Weights of a small GPT-style language model, trained from scratch on English Wikipedia: width 128.
Each number is 200 + 40 x the weight over its row's rms, rounded and kept within 0 to 999. Layers, rows and columns count from 0. The size before them is the row's rms in percent of the matrix's.

# layer 12 MLP down (transposed), 512x128, rms 0.206, rows 284-289, columns 0-127
116,151,215,180,157,120,181,167,128,219,214,169,207,225,188,197,167,231,180,284,251,270,203,226,255,228,248,224,231,178,158,222,131,205,174,175,235,179,216,209,184,140,160,184,233,131,189,251,189,184,198,146,206,201,116,238,224,219,142,197,158,211,218,182,190,246,243,206,248,134,180,196,148,245,239,231,167,239,162,179,150,251,240,162,149,199,211,190,223,155,151,152,190,152,194,296,294,170,256,89,238,241,167,174,227,236,196,227,152,184,253,204,222,161,236,274,171,238,170,227,202,239,261,262,198,235,217,198,169
091,190,202,160,225,147,206,181,236,173,265,153,258,168,206,221,288,208,199,178,218,150,234,101,137,226,183,230,264,155,131,201,211,171,279,202,159,211,235,181,240,205,224,200,187,221,209,203,177,264,102,214,210,204,220,187,209,255,109,201,165,275,162,178,234,248,235,264,192,269,226,238,245,193,204,217,170,208,172,207,176,224,129,202,164,148,190,162,166,191,172,222,186,230,119,197,187,116,211,210,226,167,159,165,216,272,201,267,150,179,124,200,216,228,173,283,216,215,220,231,237,187,135,175,178,190,286,185,227
090,234,253,264,167,184,221,184,266,239,209,135,258,166,214,241,207,160,173,189,198,193,255,193,221,193,221,175,217,200,96,166,196,179,127,214,226,191,184,217,168,222,198,197,156,163,235,139,281,213,272,247,266,202,189,192,204,209,182,181,230,187,176,201,223,219,207,156,228,244,206,193,242,63,189,158,172,210,164,134,145,147,164,200,126,158,196,226,247,192,199,251,169,204,274,227,203,228,205,159,199,185,193,297,179,139,155,234,250,199,194,204,173,161,215,189,238,290,127,197,232,250,203,234,199,164,252,245,110
102,258,215,165,218,209,165,194,263,234,169,192,235,220,149,213,238,268,240,169,229,198,172,196,142,213,270,197,95,255,233,207,199,197,209,194,132,173,187,198,164,246,215,160,197,175,178,216,192,222,250,218,254,165,144,164,233,224,181,110,204,174,165,197,274,170,158,108,170,233,167,157,198,134,214,317,232,224,208,181,247,108,297,271,151,218,147,155,206,224,202,229,203,203,237,185,179,215,195,127,137,182,211,235,242,177,217,199,231,208,219,182,208,221,175,180,274,149,158,143,237,202,216,186,271,172,186,238,209
099,246,183,244,208,159,179,178,185,189,235,230,207,224,223,194,171,257,196,182,229,152,142,212,210,191,158,224,244,210,104,164,192,188,249,214,161,165,203,235,213,242,164,164,252,285,189,244,205,233,212,238,197,173,235,176,182,235,215,249,228,247,165,222,117,243,269,210,193,206,159,245,207,196,234,205,209,253,242,202,239,275,204,122,123,165,271,140,196,225,93,194,158,142,172,204,183,254,196,207,167,224,193,168,238,201,203,236,165,182,191,147,209,130,153,298,165,152,191,225,267,161,168,234,173,146,182,98,258
093,275,174,177,245,123,183,206,252,206,217,138,243,220,169,228,222,191,244,192,189,263,178,198,210,235,246,141,241,230,179,204,154,230,121,195,177,181,187,252,96,193,170,247,193,157,219,177,275,263,211,212,163,202,276,261,220,220,221,171,225,121,253,270,147,233,129,169,158,196,195,156,230,178,193,147,184,181,195,229,199,125,202,223,184,231,224,247,208,229,194,195,253,226,200,195,164,240,149,220,207,248,169,173,195,252,161,227,181,167,216,98,119,232,197,233,209,194,182,228,211,254,201,261,145,102,208,140,200
# layer 12 MLP up, 512x128, rms 0.191, rows 285-289, columns 0-127
101,245,171,123,167,251,180,202,179,186,198,264,205,225,162,200,225,217,241,162,210,218,166,213,207,219,125,147,174,247,255,166,197,225,189,300,256,172,118,229,202,177,239,164,188,200,257,211,282,161,185,210,236,191,113,218,141,205,191,189,211,138,153,180,194,235,206,188,221,135,216,142,169,232,196,211,263,161,214,206,148,111,199,257,239,176,179,211,228,233,166,158,219,153,264,232,265,211,228,239,116,191,252,231,228,201,188,193,149,267,134,142,183,147,126,171,191,166,241,177,192,300,219,221,234,195,172,196,214
101,189,172,171,252,164,162,217,162,224,130,190,217,232,235,202,203,217,199,181,159,190,198,179,172,234,234,211,180,190,215,157,245,252,187,183,210,192,246,137,176,184,187,224,132,156,188,158,166,162,231,189,90,197,205,146,197,212,146,260,154,237,186,222,206,170,190,313,183,246,233,214,208,276,213,218,206,200,147,253,216,205,187,181,278,187,167,190,182,230,198,179,239,190,105,161,240,138,228,267,225,315,225,111,211,225,170,203,203,190,208,183,254,275,256,293,185,163,163,217,201,201,187,140,177,245,267,190,283
102,183,236,253,194,185,172,256,142,201,176,120,126,213,112,208,167,187,169,261,249,202,141,292,190,112,176,169,188,211,176,231,210,156,166,140,194,204,125,231,300,261,162,238,194,173,249,146,263,170,248,173,158,173,208,189,221,187,273,227,244,237,232,270,211,118,135,203,226,136,224,207,249,187,189,177,253,182,163,232,164,209,157,211,205,170,116,222,173,147,201,203,227,181,227,176,221,171,230,241,227,175,218,195,259,205,263,218,175,179,168,235,225,226,242,238,225,204,173,198,167,225,163,143,253,174,245,196,227
104,180,214,246,163,191,235,214,183,227,228,248,108,261,185,259,200,232,208,240,207,237,242,195,249,162,221,256,162,283,218,304,220,221,205,158,174,163,245,163,195,226,223,232,240,184,147,191,222,203,189,127,171,170,145,240,240,216,176,182,218,221,275,194,215,249,185,149,258,126,195,197,249,130,181,217,213,181,196,179,151,194,229,272,189,173,152,224,190,175,246,199,218,143,210,155,251,110,189,130,216,215,242,237,220,236,203,118,165,154,204,219,155,261,194,189,113,214,126,164,161,181,241,240,169,257,167,259,189
100,268,183,217,170,209,131,124,187,216,289,220,206,199,206,201,229,231,194,221,136,173,233,201,208,247,238,169,225,218,178,177,274,208,178,169,289,270,127,258,173,255,176,177,147,223,215,231,221,235,189,232,195,174,190,141,179,188,195,122,216,190,286,174,215,220,244,149,186,250,173,199,173,174,165,240,220,163,198,230,152,181,274,177,186,212,245,249,144,226,222,247,292,186,282,227,123,232,148,210,168,232,170,197,218,160,170,144,214,245,234,207,145,118,211,174,127,229,188,206,230,200,278,162,222,135,186,217,187